{"hidden_size": 64, "num_attention_heads": 2, "norm_place": "pre", "attn_scale": 0.125, "tie_word_embeddings": true, "learning_rate": 0.00902, "beta1": 0.95, "lr_head": 0.00816, "doc_mask": true, "max_steps": 5924}
Each number is 128 + 24 x the weight over the matrix's rms, rounded and kept within 0 to 255. Layers, rows and columns count from 0. Numbers have three digits each.

# o: layer 4 attention output (transposed), 128x64, rms 0.464, rows 42-63,106-127, columns 0-63
# v: layer 4 attention value, 64x64, rms 0.52, rows 43-63, columns 0-63
# gate: layer 4 MLP gate, 192x64, rms 0.556, rows 0-44, columns 0-63
# up: layer 4 MLP up, 192x64, rms 0.607, rows 0-44, columns 0-63
# down: layer 4 MLP down (transposed), 192x64, rms 0.567, rows 0-44, columns 0-63
o42:143162135145115161129146128133087096137147142155147173113125100145096070127114171123108111129119154129135118137142093085142179119143122133142107099148123122147118146146108152149104122085103143
o106:155115182167144135094121128144158116114117144142105123129111150163125157118133089119125122133092163171125140159105112140148116116141126133152124149150098140105114112106136151120149159136086166
v43:169114159098143101088137161129129141110090142109111118143146135133164137156147119153101161104136149153117184140139131087124112131131139095109174118097133143159165178112145118094117138101151086
o43:107160095128122119124115156126109102147124121151127152028111067110107115135132115119104119125174107114140124135144155119134155120122154169155107127127135112079142145115156127134081114147105124
o107:118131142152140140137081149138158146148131097135159076131092172151155151126101121127115121122132133174131157147111106163093146112132126102145138182202115136146115085083136152157153183157152124
v44:126119144136116141115170147136137144111140106133173126138049100138154117124117136128128131136127159144150103092086103144115088124100130179115104124124136105159143135075123125140137110104120139
o44:127160131096157061130075134177137168128148117079133162125144136150161160126112106111124118141077112124099157162126106111143125116106155139120119123113113123122127135143150141138162138135141149
o108:126091121150186098099144143135134139156127179147140136154134139128078150121103127167111133112141097167162125148134130105160113133121111144096129099119135128118150120148169150125153177198116134
v45:094119143109111136136122144120121106103077122139111124123124150146097152142103142105110155126143161127125147132140138159104117123140161108144115151146144140142124126167167104098101117155135152
o45:163146158134123155115132128151105132136172143174124153131153147130141117152127166132167124122132128127121134117115149113106118129109135126086148137127150090158138117121071095155111137138098147
o109:135105144133158156106140141135145119138150143151094146115109135118135145124100090140112143139120132154115139154143097145140125101127102118146123137164115111143092120118133150111145147104112141
v46:113126170124123172140109170166094159119147210134150110121145137109128112118111149119104155149164132069099147107136139142147163103104147095148087162174129116102090110133148139081129136137065110
o46:110129128140091142170092134154150048088129119110132109117091150155103110128173110101103141139095180124129140146137117155139157117141099177108095117148135122152220132164137136133117147076141126
o110:160138102150155159117125083179125127145124116136086184127146110134103109160104138125130141145145088157142089092164090124080108142159189105110114121096127109130124134092119102138118123119113107
v47:154171080090109088113086148161169151126125138100116144114146138129162091121166108152141181107119097126133133101113115145106101118134137100144170107095103096118144131129123155133149194108142104
o47:133111101158144139137111126088147103160094105136135119112119072081115130160110112124126129103159106130157136144130182089125102119119148125123115133149142144110122115105141145129150112159166119
o111:124157091074099129127086124168085129112116106113138078146152149111128176101139157157141124157136126130079144136141117145060164144101173113138115176162099159113117140128109092141098104147175089
v48:117153093109196121150095123099127104150106169099195123109101159183104099134104047121176130155111114113161133080129090151112126103132105168108056125058157121137125119160086100138133130150156115
o48:157151109095124153101134113117150094141078124127137122195157090100125130123109197154157097080129125156161100128071142091122124160151132133110134121145115114152146077139115155166177165104133098
o112:093127069118155136137181108151072134109131101082092097082129136138068165083132065088119092151153163172130136121146153140140105121105110183132131105125105154115126135125119169044110112123079163
v49:181123126078157110138133118122112106166078149106134134158144120140159213147140100121126139152151141131179121151123115123121114138114113104107151079158116146093176126150160141094151125100125109
o49:141138119134099166084171086085108152115117130135104086129148107127146077107120127112124129114138091104135141112131166127152155173129155119131132137083093122123134118178142139108126184130107111
o113:120102135146114152148110181117131132154162078090162161126121158124126142083113086141149079154114112124074144145143126117100129088116149132158152171160101119159113105110120149141074098155150141
v50:134154146112138135108119117122110101196107138134173120136124116095129132116108141117142160134129157173151046085097105169132143131122140142126113128137130113146147100128131116102128131163124121
o50:153117158117124151115127136111170131086076137079113133157128128143128143130101156119160128151106111100132161156090176101137122141127117125104148141120083124147126098141151123141148139116158120
o114:132119097143169140120161144146136072149188120119150182092123145148109111095112114142085108171157106122143131169165120160142151112105117136110131108154149146124107160164146144126130106149091115
v51:132115126151168157115146096104086124153154150127152121144075080100098163082133132108130124160118154133107099141116147124148150149185115148124096109130146127174141121122117138108134108141138133
o51:131151161073118141124145137149128134083146153091131155156132138167123131106112134123115124138117125120142136152086105127137200124156126143145124134122120121149125145160149134150152145095101139
o115:159117118162163104133167138103126120124128166137131175103118116119111084118149107112124071117112111117214110119117124131169131159105099146083171098116159110126151096118143131142121143156129161
v52:168104152121140121110110096094144161089139120128133128126103108144125222129134164118128078171126169156138119123138125152144106125131118146113140161136092140082119136113147104157105073091157106
o52:115124135121129107126143107150101148136188124114125119083119133135105116093152093077123152142126109128098120117116083180136177137143136155126150107101117133174144113135143118131147126121096111
o116:099066137145135133154117155081163141128145176080150145119123172086124123152108081136165107106154138117160162142072123090147098170175098140140136090112120131110155103150176148129130165131154181
v53:110146075122134097125144112131136110104103157153106123140124142133110134122119127099130129147116125062132155092156136107151162110123125129123107146085114145118106123165121158154164128098163085
o53:163139113100118150119162131134101103160128122153144090147174127089115082138123153135143124126177156182149095146132138135121085169139128122099119124137108124111151105123094099134126161118117102
o117:139159133082114115160124108105130160126076108112123094130153125130125155143189127106130135184125126155126149092098161141109110152154119145145153137068141116109118105172144105093118106094148156
v54:112160126109082116137125140134132099112104122134115114160206119084136101143145142191129164087142113153121151098133138122127141142107166057131146140171127135094139168140138104121113175172144108
o54:139101156186150172134130138072139117120124135128115131075124115150097153175134093116138155158172121089161157126176174103103116144126089125132126153147166111121125101101157101117090108157147126
o118:126164157122126169103095120182144100143138086130128080116136141153160120140124134083100169144110138137098165151124114152105148106149152084148128181172109139142075144131126110144165109060156093
v55:115118153131112114102130131122155120138158092130146143164116125124129147144150113171133093169081098130103106092139098131142135147144106118114106155117097133129095121114118115169155072176117096
o55:109128131139168165125129119126131163108128161087101103109117149170120116072101117096125126171130143132116145126122081149143163147132109156167131123133106154149144088118174126124121131101131160
o119:107143120106124121140146135136111121138097165104149119119147112118099127165135157134118143113157149079141109182094149107136155158171128145142124093062130143107143105117145147084126154132157120
v56:119143147129114156112126171157139098090102118128131121097102080076138113143145139104105186095119122163133126136108138118145162110105112119156152162144143141110127137119106128126124181101121130
o56:169105147150133094150081158132140117125088110139151166115145142142109117153140132126106104120112146120087146169153139073140087121121148108107083102143135126096119154105136153135136080129139112
o120:163124123147132159079089135142162091114109136166142137156158115178107148106118145131106134153106123130137146116140106155121104100118131093099113118201154176106105133170115131172146122137118114
v57:146108147093175110063139108086116143136160130125153125136147173147111155080105157135135144172142121141097130123103146158148087122150163136127150100116104130129151143173157123137118092187141103
o57:083155113125126175157148105105112113125129146106113101111086083119092134121157099091119133134174111108141114147095138164119190146141139161159149162150136127153175133118158099103101128097094124
o121:117128111131150124154155135117107127113133134081092111107083148087163069158107087152145097124183102117114137158106104118132143147124090128134118134101086063121131095122137133099126145131164103
v58:144128112114191115107118080091122112182138174100144113115186179175095131100122108159147141140120131151115126128117127112125127155172155135112119095118140124137164156140146096099136109191128084
o58:117141132114093176131178117077133085112085152136104115153102045110109127130120149119114132141152100104177100121114142137118182131139095149160149153134100127142139119142125136122082150107106135
o122:122141110161128124164169129147088110148151087074094081076104145128167086122139083082110076107182148139117120160140106158122146143120118151154127163142114105161113139079113146118130126107122128
v59:159113118155098140125103115137111178101156087116157123174133147103175102143142121140109124063127162144109121128162129112120093100130107164135087109128118132142148122142111163130078121138152145
o59:075107113121160112124120155124137117161153111125121139099111142112132147124140133113192122155098122147089125081091138130119103107125157127133170135133174125116078107139134097145140122164164150
o123:109160133103148091131111108125103124093161084172163108127086145100194168115122168136169096159108125125180160115114134104118141115123122121108123146142066138138153136111135149089175154164158099
v60:158133153137149142107150114138111130153117122131145123112122127097114095132125118113117106112109133121132083123160119142129161116194133159123142121105103145158130138177160138118171133134124117
o60:133104122123124152133112150101137107164074133142147101128134152125139130120119173149167123139148150149122128128119145114132101145122114103127141117126108127098099142108116089148136109127133112
o124:102147096115135101159154118087094098160122077142171164106167139140131144110177123147126132174153129105127109131151163147123119114073140119112150106110174118134123120132102143103142117182113109
v61:112106169131144099169176184137146126107089138106156122118102104146130127161135116132138098112089178107119182140131089111108160146143112166140091105149119200166097169185106119094149132093118132
o61:122117125135184164068107157127098127183093101171155125124184149128121105092133166134139130101134161173107113071134104110137092121107106131152106082126150085065083120153103142148124140113120140
o125:111120140163102128108112115099064152147093146137151130134157115125087151084140149095082137126088121194106094130131117138120126098100155148132219116111119125161136078109108126070136146161110132
v62:112108131130113149158137154138112127086114101134133137100110149146104160119122169113149146114120139108108177136095138144131171151136147142170145134127112120102151169137117123112104133098086122
o62:107146142159137110137137134138100115136150129147134129138118102136093096118154116112092118151143138139109110164180112160177119111102110123108119103133107137115081122174109117098116105124105132
o126:134133156131110158100106135139142149113106176134074123150134144132115142121127152166114127108102098166107106128097105104121126147134151092137153142112082105154119150124082099150153118130086091
v63:151150101116109087137164116115139104125173122107146123136135128137139108099113098125156102139115104136124140136109114089114148124110121138129129124127167155097135155144098143149181131095127131
o63:129112116101133132121142128124122159148097126139130079186156127114128138125143117154122107114135113129139082131140104133142084130127105114138118121125127119069129137148139142114128147135135109
o127:113141105118098153131121131107081167131090116101134089149181092133148110128157151085137153116134129115101117088117168126147113142132153122115159130105124118161134140152126103113119097117172115
gate0:103074156146117139095089077094158118152151139100140135112161117109149143117155131115111094131158132141156127088122103128139116171110172126102104180141171176119156126136153103103148135132150116
up0:170089115183136099108105127104130106147135153168102177149145100123128121114116171130135142136130105131119112099044136148152190130190142153123101095108122128181114114153146129144082076118094129
down0:185129139143123126103136145154148139107107142125102096212125082114126084143108131109101124120129149100134102106099143124069126098169107107150119160121152108131087090151129105164100096119123172
gate1:115130118104104134154150147126148160145128116168162094116115079121119131145130114087120112123096106092097110126103159106122144122155134089131135149095093170152206141125148153106173108152112158
up1:101107134120111100124151132143153128119147097130162119116127208094094164076124155154123128161131095159153155121148138154156121114188105149089097140150109115121140134135137113133119127131128124
down1:157125126140156155131132143121099147110138127164119139118159106118106113152132106076105135107144150117130137100156139137136171124157115126171109126127100138130177161123090091105074102121116126
gate2:095148115119107127093160150155092141149091132149128152163157138089133126164140127128149148128110111088094127119085154114149157125128157136131091127133132128154164199129143136085137123105116133
up2:102168144123153118117126159145137150094113153067122117109131134140119158111106153089052147119142120096159145171117136141108115129114132123125146116087109127117111119110161112137100122129125097
down2:065098111162115152134123142147184161138123105096112116142141150141103111113140093132121150119146150133094105101136111087108106103169126121138116146135146155129135131141080104127132102111143141
gate3:131107167140160097145091111098153123149133132125149129145138059162154134124136131125124094138115128128118099090136143127162097202115147153115122104119121171063130123112165110128115141134116106
up3:115146135109138103139069133172136109155139109114086116120135124150137164134115101142167149114139125123128102092129164109104144170144126116138114109084119138114102136091196122130144152115103115
down3:117167117161111126114151102092164136135135162160150096165120124127151113115148168105061097072156106108101145160077086126135108130084147133096160125136125154100107108125118118141100151124146145
gate4:115123118090120170118092126132162148164109135148169144140165125147132113140122115104098198153144105154101106151134098137117115139161105149077143097118153100103123181118096146121113145143110091
up4:116134106138092165129089137105107107134109126154159150145157152116152106133110136121139091158140135143071141145157182112125107136139128089162155105107137155157130122144130138108146169129126117
down4:145114144152129142123132133131133141121155157119120146146155123111126133118117136117097179123081162116105093104108130202118100090185143186134101124127148097108148093117154118110103078136095126
gate5:127108115145147102110071146131154138126108075128114133145131119128148119127098074086122097129133138177158120121120089162106128144111141086136115121146115100098122139085119142138101145171123112
up5:090109106113118102138097091092174101137101111128136158132116109114124114110094097129124119132145138166137146158126097192144121132072131084119084149123117136109128147143105143117110138131120107
down5:156119157149079133090126138167149140128096143143116153165105154172100109073108126122137182123113157097094134116138103094192132140133142120131142116126092184135145111144100125154120114165116097
gate6:114145149118126194103146155104145152145062121145123111134152090139128131143140103126158118127130098117115149160103129100142070145140151092125102120109133128078117148095108147109122213139156121
up6:137141121130107091111090173105155129079127115112099147132132105133089130106087089133107113186134132119139112137152125130117139150142143122106128138145095130127142125121150132164106159163129133
down6:148123159100156167096148114129133125128135106107124160135128129125135109156100127138137160159125040179168127132132129161133117135129108183133140115104132122131098128129146094123107129121124129
gate7:148108120169157116108104102131151145131127107151106116164124150141148116116147130066114141148113094143088131150118150107089112150139121157177140093151109106108129096138127114142112110094129111
up7:132133121137140103097109154162129098145156132088088136121117121127133133136141110167145127129151139113179145119112161117131113145085124105096134133110145155050111147116146115121119141142162089
down7:149114123125089100154119137118154139136146156088123152087144118128163115117115164118098109129128164112122090128167130167084159142134135099078126110151125113175170113160128083145116131123117105
gate8:130133153112130166149136146123106108163148099109121078150136142140126093123148118145064149124148119129122141115126166073140107130103152164113148139143135117121131161137151141168156131083090144
up8:133109120131118128131137105133109118132120155102138155114118088128120142130119177130177113132139128135104103127121149173101118098170154112161097090123147123094137128159118092123148112122171102
down8:154099094162138099106131105153123100119117124137150139118124155108139140102084123126116102116078133130164114140118142078158110156136117142119140170108114080136114140111106169114114136133147151
gate9:161136097157165133120148136148153155155130103065157090157072158116135092105128119097120131126145155098157143138105094145101127099136113139146149118155107132134118111131120131143142109111133138
up9:144103125102134155121138121140170121126109116155104155108157092146115132170131111119163128129126127148118103115139118124152109085113108115115087111121110106107123152152127135175161141104139117
down9:129123101118088135138122124121120112130103143084118103110159094116148095138137149122110084105186154118108142116116084165107151132145145099141131165121108104135128116130137162129102145134140122
gate10:124048144132109122151136118145126155154148097137110138105159137148149093128081118163107128175172124131091136092147114155122104140093132146147107148131132138117125103161158117104146105097127155
up10:148138122107153125106102110136129154130101132137119100113098118113114109189116181130133172105181188108152116177137123167128134137116127115104104142135147135111146153137115121132117063125131140
down10:134096155126096111131142109143101133160125131188112146079121153154162142073146116124131131152115127135135134094154126153146114138138132102119119138102144170113167138091107099119147098119107145
gate11:124134136100147140150166083121162141123110114154122106109115120104153142104123094071100122091181105129120127114110120108123167093123145092164103160158146130141139161133144168108137117131087142
up11:143105124136136161123116129111113142114133160090146147142090115136134121127124151145124152106113117089142133121182126175166160180129151089096169114102103120123113144130095124152121123129142146
down11:178114108155114118160127174127121137176153133123165129160155122137149104088111105120100115121136160146114121097119112124080141137128071119112168097112131115095132120132148174166155136094106099
gate12:129102151114135129107131113109120130123135135141126077141098117148136150129118133124123143127123132127093144117125100116125140143126120121159141168111107120080162174088139163145124129152159103
up12:120103149130127112123138127119128140103131137141130088086123139139142136130132134135136144121147131143103159112152097132119153130135143133159135148085115129105165144102169140153143133112126105
down12:142118148146105122154136125098116114115155145116106144073112122104082136128120183163107154125126116106146118123114133156117111112113124108131131124128142133111121141085121149109124108131155115
gate13:121090149112146131123132122132159174162108133135160096137155128121174154150135129112094134119114097117132114145143106142147101124149125152155100123148165132154135075095122166153098081120112160
up13:159131139125168094142149088118103142134094138170117128061159142133142104123119132155129133141103073131116155109140100133129109111098142116152097151136153111148107171122147086161136096118110066
down13:113085139189096189075090128120114081185106093113102157127138134169112144113114130116140127127111143121121157129146109145131152145102133141092143103144104144123122149143137123100147159181124128
gate14:170122154129141121143108153106160124163077090127140116137169144095117143166135109127128097150150127146144107116111124115064100133169146062119149140079128121090068133126120168114139118128144070
up14:130082121162145118101113118158148117151135123117130132108188120112160156158142112125117125130167107128143136111120185156084143121151152094150111129100115159154060129128146072086134164145109091
down14:120121118145121119149124078130106121175113148119147113133106109130083137110129193109110130091119095093149120128187137121131150100132147087184128146160120162092162102077118115142151128098140135
gate15:091055159124129119130116137153139171113104126145179146136171087110186107089158127158169185137109119104135109121132109152119139121114179129134152142140121126141110100120108097110085168114140111
up15:112114117139138149131110132159123153156153152168076133118114103135079146120130165109092152051084138192127159101112091107117126111118118134100100109161136104128168163111102158167115136102118174
down15:135112127091168121162132100126177153140071110155114112148195094117129131105112132097152092146081130140119079126135174149133118108125145142136137085146093187103131161118176128119147159133169116
gate16:131120108161142105122112121151146150145126134146153113164087100077119118115179154150107107126112125134145137119121094113118107089132136166144141131147183138104181084108127130140128121185123161
up16:195118118139151144130091141128131119135168141148100108137103136122102147083122120112121156178099152085136137142142123108115167090120136124128123159130119136126133100136093161112133093170108131
down16:113135112133087122122132128086113142120132149096096083137135135118184136145108132133150092106137160127123092109131132139172084183143133130125131168133116093152117110151102152155091133137152116
gate17:116144138099145152100117152146143122150092117132133146116122118167124138123060107108105143146117095144090147169105138150124146088180157151134097139127155151141082106101133141103124154091138132
up17:108121087169118148132116109166109064109103140170127125140139135141164088170166109129116125135124135088157125101137139141117106111079093152126168122136167111139129142141128165154121134136151102
down17:130117156124112146092132157182134130087128129167165092114161106113135128115119121113097143154168148132135126067142145134173155126104105118120121131104142139140158088148126074096122133088129124
gate18:140106118071139107119120120114178149144124124139133126118035111089111129122130145169130147114128177102115132113127118149110170143139103132111097132165118111148099114142103161135162125146139123
up18:090120142157135116098130138129103131105134103168184130116146097130120112101158105130122150118163109132131125124091126114145139119118153136124154129117114148144146181112071105147188124177125160
down18:161115122139154110174176092101120147096114111126106148146100167132133103151085152131126111172094093131121128111108136108109119127166130169147144120128139117107127175167146138105107105137131134
gate19:144122150142156142083070142063110153134094116140181129159146114142138138106121087115153111114117142147114129143155112099118143165128107181115115127095135163092139141142118124115141174152157087
up19:121119148166124124075139111169146147149115146119126076100109100163101135109113112095141131151183089111134118114121196182132113114164117083127136145093158119119137183156152109126109140138115088
down19:193127168092107087136136123135137170150125141077106133101168123109163150090166111119084183144140079131127120140109087164067141132125120138153114116082109099166140119117106131108145124153110164
gate20:128112085124115145112130129153156159147132102161102158108124120096098118082114132134100122159162121162130201135130137116123158085159123135116130164155155129116067126123116153168132155108132106
up20:166109111125139156169139115122139132109127100119129104082149060137114150114117120115099099167124117155118107149126148141139147114140143195120100142140138131151113146093092156155131151127123108
down20:119144141130142103111110124108113158116155122137132164118094125134129124147116094155156140122100171158125157123142134098119148150170103135106153118080171152125140151142093095138151057132126138
gate21:108103140083151157152100154110135111172113119138156114149120098126173136134143151112104137120114156125118145137145125102135131117138083103136085105111130131089106124164109176097136179126141156
up21:128173150125108116088142131164113163101110125129127139119143116096096100129103143146162120111150110115161098130143099126097128178120150155171142133124116130172155129093155120137110077142115107
down21:126168103133100144150099147094146162122132130138137120104111058158131087134123113128081098155125118122134109117152159101083138118134084101103140095110147155109161123106128134089140110097092137
gate22:110080152089104146113105139129121104143103163105111173132158090160120151135097132102108132118153160110146136133165162130107136120099107140098119167172134116151108132109156148077119112146100143
up22:145157143146144114093131149156168142113102159106101121132102166107171155133127115125157159094109097108134120095101118150089144152118167127187096101134126142106136124136117090158150153114178085
down22:139150124118116122132125163170127147136127121113128123127146096130175119111106152130099135140120046126164119134128160087123167112109060137162166102098147168123137148114117122132121117095137155
gate23:130144166141120100122120153099118125124087087147169135187132098143093130143129120133149122140124179104103129173155103074134156138113109109132150140116120113138198131153098160089148148134105139
up23:132156109132122154140133152120152164127101148159128100105132136066166107107131107161103080082152148136142114091099142133138124125093124135121168147170120135129119100082140143176118105145136093
down23:087122062121138121128136147134125151085114125094181149136112128090123131112116139130141098175146122161127080128103163160122135179128098119138124155147111156138094091129131141135136115118153123
gate24:158139119125092159094118122124150090142128137084104139178120163107116097118111149146135095141105163163122170157150154116106131176150139121173130175107137120126157151155165097103120127120141176
up24:125142126154127145178137087122143093085099126142119125085114167110126133091154134145139119159156121094138177108102134134148134083143126189130127138156152125183126114145105091095085127104140102
down24:154114136180117103161118145104181167098147083149114094090113082116149121128099099150128066158118153145152081147130117151117107103116120113110147122110116146119151149129137152151171207147135121
gate25:125141112112150091135126110103132113106106099193088105162133122178121129143162093150116134141127172123117135123109123150109121127106145136105137174137133147109119137096190152100109158149133150
up25:109144094169110138130125136139089166111154079118151148132105143112110152123144108179163097141123136120141099096096099123128127146172144096119121117132125132172116109128134132080103112120159158
down25:132090123134148118137111099128116134160108059117133114133136128107104154137128120147133064115120163121158108114128100115150099125151098161131126157121110078116149155120112133169104115120145066
gate26:152168143123138108139133082103125134136121113103150138144110124111115101109138088139060092153096140146138146106126129162123147140122117141124168184129131131149159140105120179113081120132103102
up26:116147137106148104110156106122115163140110134160125076138138151129103118150116145139164152094124169096122137114108152124132138177158146138142080112082132123099152166145128075109146145137160128
down26:150155138115128146128143128154116114159128104141103089154151134149145141080131145096115098100111148095144117103132132122112125113153163147141099141124108119095105147142121197138087071111135164
gate27:127091090098093105082120123142132142129157103124138110123119109121118117128164173123093120139145112133128180131133171107078143141124134118173157152151143113173147152106155100155111117156111122
up27:168127131109084079146127123089140117147099121125121074125137101129153133112157113127091159147086157135151186119134170142116135127115130171109124114135131117109153144136191133138130112158135153
down27:117100113110111142094149068108082139117116134101134184104080154137108121128139156135108142138142109117103140131155138124120127077141140114124103110126101136177113149119165053131122083123129111
gate28:143116116115135122168100148099143154120072145078151124118155103101163109170111147124115111189161108160108117126152130153115141105108133166134118108116087142092155131141106125163123172111145112
up28:104116113133132137171124159159105092111150148133097129132138132100136099120153102170171117103168117143097132091176122141110128086126111095163127142114120136141129132100132207071113139134111143
down28:158160166123107138107117153130131153150112129065114142133113187125141148107111171129121120137101090138139142146158083118095079184127156135098112106151119094153107100104126137103109118153158122
gate29:120123139146117103133161130170132124127121142121105147173104072170135082172119131128108138153121138114139149144107107122124148143126081144137164161109103107100134147095147154086108145089160184
up29:120146091112113104138150108170139109155137130152177183106128127101124128126134124122149110161083134145116150049159103154108121116112124137141146161160093118140070149149118133139136138118106131
down29:142123135114112130107139104124106104139078142119146122164132150157127149161094134078113116150134099115141165127128112124120109141116089092120175166098146129102106104118158123144119063131138128
gate30:105135136125131105147119154054139122130130130156115121149168148097156102153160128154114122112155130115144194141140159141092142172131104130114101138130143139094137127153154137092147141099106158
up30:153091116109112109092126123174124098101133169086108149118098116136124122095160120070109141159085123114140117126167124120130157102119142164101137158149133149105113140115096128165150101171126118
down30:098135105119154146116151114114129132117130121147139104144141146121136124182206128159173116115147153133102116138116134117130111129137099121113102196151125133113112166162087124128121123111160118
gate31:120116121126156113146140119129113111173129120167155135133161081151134141108147115087133096124190070134132125141173138152126147101146168123099157138111125155125086161108118151132087098136140129
up31:126095115130107143157111139133106136105077107149141112126148132155121124132121077127179146143164120143140158108129117133144104078123123150121134149132143129170113134120127166117112128089150165
down31:139172132140141083132173131118150093143131152181138138115096123113103130139122150093093151112138109110139121127119167118139147121122167078113158122113123144115163124141143111086132147150113116
gate32:134157101138117138085111155085136130119070084090131143110141153130138153132171137125149107140164136129143118139131181093120147146120116133127128161133156144070155120136116135107116134132141093
up32:072122170116088117165115129125131118194135096126150110110149123073174167087123115125116150084109105058134127105120113087158143093140130140117128108094131156176119106116162152164186099089123151
down32:103117126207129105168158201135136103131109109115161173125105111155087123138121111151137127098153120111112146138141128140074149143101096125122130136129150153120112134180123113162135079134086074
gate33:135151140130153120101123078132169164139098095108125117150102122094139151113140155110101140162112120119155092148132129167147143164103091163139141097153162113130155126119087144115126173145104142
up33:088126107143146130196146127131100091147156155120158168122144127156107105083097126129136088093140102164115137133115141126144068099129145081062091161074129116132168152120108118121181117134142122
down33:173145090094144129138129133116125154138111139115088162125138099094137139107083159109172127134132107111133106090159105102122196133125127172161133062148103133123102128093097120086104111120162177
gate34:106147155102159141128135145119138144173092118108127119121087100099145098107143081101123138120176102111107128118136128135157086114141161146124116109159146111103126124118161149139123139113144087
up34:142125147114132104114151136124156143115134161120151120147162134138185163131141135113099119127089127122190143135122126117115100141154112096142106132105121157118133120109123105089153060193149167
down34:094119106119125163183111109123131173156139106125114088115117095134156109111141129128140174141163113133085133118102139152088146125110141104141121101121149133123158094090135131167110132122170132
gate35:141098100117128135133101102102166134104123116125138118146125122149140126130173134114149154124150143106088163140097123174105143096078146187138142131157111088142128112114153140143155092155141160
up35:140100157129138151143134141125130106140159141151113127128135119116129150145143107139096118112127078177102087126180111075136115130142123133139110168129166097153087130106139161116075133120116119
down35:147137141144128136106100111159144160137108133077129122181158115149113117150086148108105131118115077105146117120145150133124107152127118175123142102128134097127117131145149101128149124163143165
gate36:129131137146164132049102137134139161138098143083157127168102092092092112153130139149135174149097085133123130134100131105130129154116134155109143133128099100102138125143091106151116177134143114
up36:143101067126133139095154099153111141109071111137144110131140150108170179111140106078144118123121097158093149166123136152126082109079115154140095149176129134106092110093104130155145139176157162
down36:147131181130109148130147093135065105144144101132135141145132119153110119119132174153061147167127146132149125141152113174086128133115164117144161081155145132145093141114162116135165110124097111
gate37:104083112140168091175086144120115133104107132124119130173139129123149151162141129108121108160167143097129131132128147103097131101108119172122102096140110145111161148125117126129117121173134103
up37:111173130149155161089151130073105131137129068109094139094128136149106148137118154130151147136110134166168115138139138136102136137111133120117138166101126112156119125111134144153083144136131116
down37:113123105112154146110159176125150143129114101127100058117110173190113099132120157141128119131117127116108144119132100148121120103123110126116128151123145097121161133164165143125117120135103125
gate38:104126112079121109131086135102127147127120146104154103128150109116151148156136134107113139135134130148097095088147111120132107121078112124142109142082192143104133146079120118126121116124134130
up38:119143126160147139142159103155122144141135127165099151123124146138120111102125106114158128138104125124129181173098122158110154109132156122105150147157090113144143113152135142141127137128127134
down38:110113127107117129095149113148138096136098108105126115151151101150144132125107154127139125100146119126098138072106125135143174169110141123155094158118104110096155134147162160111125152115140105
gate39:106125128158174142145101110109113113178080128153177152092147105110127121137163131135140114139145120132100147109142153099096084132135112127138146119085142129098101148133107112118138101126100090
up39:135133118164093158128112147149108128114118121103109120160086104130147142130119118126150154167153104148131124177074144113120092121161131106125145112093116132146168138069148167132100126121140182
down39:130056112102128136117121084105130100192112099136093131113149160127124138121113153163128100132144141134130145104136148105124122099121119085113128129170136154119159136114144097075110132153114164
gate40:146157137102114124141101115144137152176129109128122118135136090117117134137203174147150110142096124102119098094157120136103154137160168108138102139113108088133136086127162132101144142131116151
up40:121120129179120137159129113138151123160148157131168138132102151128130093113106116143109127074184145116117154123071137149186138125147079090131108150140171155120119131129136119114131112103116097
down40:110163083094102110114116181132143110167161154145143113180152110156125155112154154142123113165180088119144141130161156106103107169104132146149130122113135110123095158110117143119105135121120123
gate41:124128162124148128167116180111140159116117125154118138123165163130125130110183153161127139122109152163123151162091124127109108131115123131142092147122135084134065112161131132112138118122119131
up41:114148135142105149147125128129092144153111122126119107115187132128109156115122173171164153137120098134145121116108143118150153116118154136151127159104141163157113142127128135098118113125117126
down41:164127118111127108111143136138144107117102149151122130121111158093117144123101105077133146133119139130133109126099140120140129144106151159095117127175090149119119129169151146079120138139158118
gate42:184120096074171141093149103120125119136119150134123137149135087153157121126125145124154135170123118096109118124112126097103105150106157144150136138144160119102120110107142072162093118147128135
up42:166124123118155151100110104141143114140153115129140092135139094137123129117100140113123154162101125112122130148114136080127120130124177153133151139132155136129091103136135120160102136138129130
down42:142138114134131151130128117122069115136143142152145124111138165126142144106152170143140135145143188118138141111171129157168105092120103126113141105131143133155136140141110100111117152134113145
gate43:120099147113146130116121126146108166126112092122100164155137106182150131120134092147161106123173142133145165087122149116094112150090143111150162123144127090117105125116096099096130131127157108
up43:175086158085110126161125112152123162165129141134122146126158101153118146082139089126199123125146111118166104095153088088113110150131111112095178109153101149152156118089132155143125116141125140
down43:117151129092094130111174121106124113114095145095108133142139115082118131100118134082142167135081138115156143102097141114122109164146148154126105126199085142134083102173117090093133134137142114
gate44:130121108134140131112141068183180118111148126109150121123166133136140132154121122150117109175091125148057128145145120120084163096126105127125094134129146131134145120123112120131100143106142147
up44:110146092145102130124128172126097133148111106119099158123085116129118122155104138144120137154174129102163107149130097101124124140185159100139206141107111108129131097098141115145124137174141118
down44:138146093099168137146146108196143143140111121084152135108117119134129116089155126112138132137093079112141101118140132142097113086105136110142110122109127117087142152098162101144159171083147129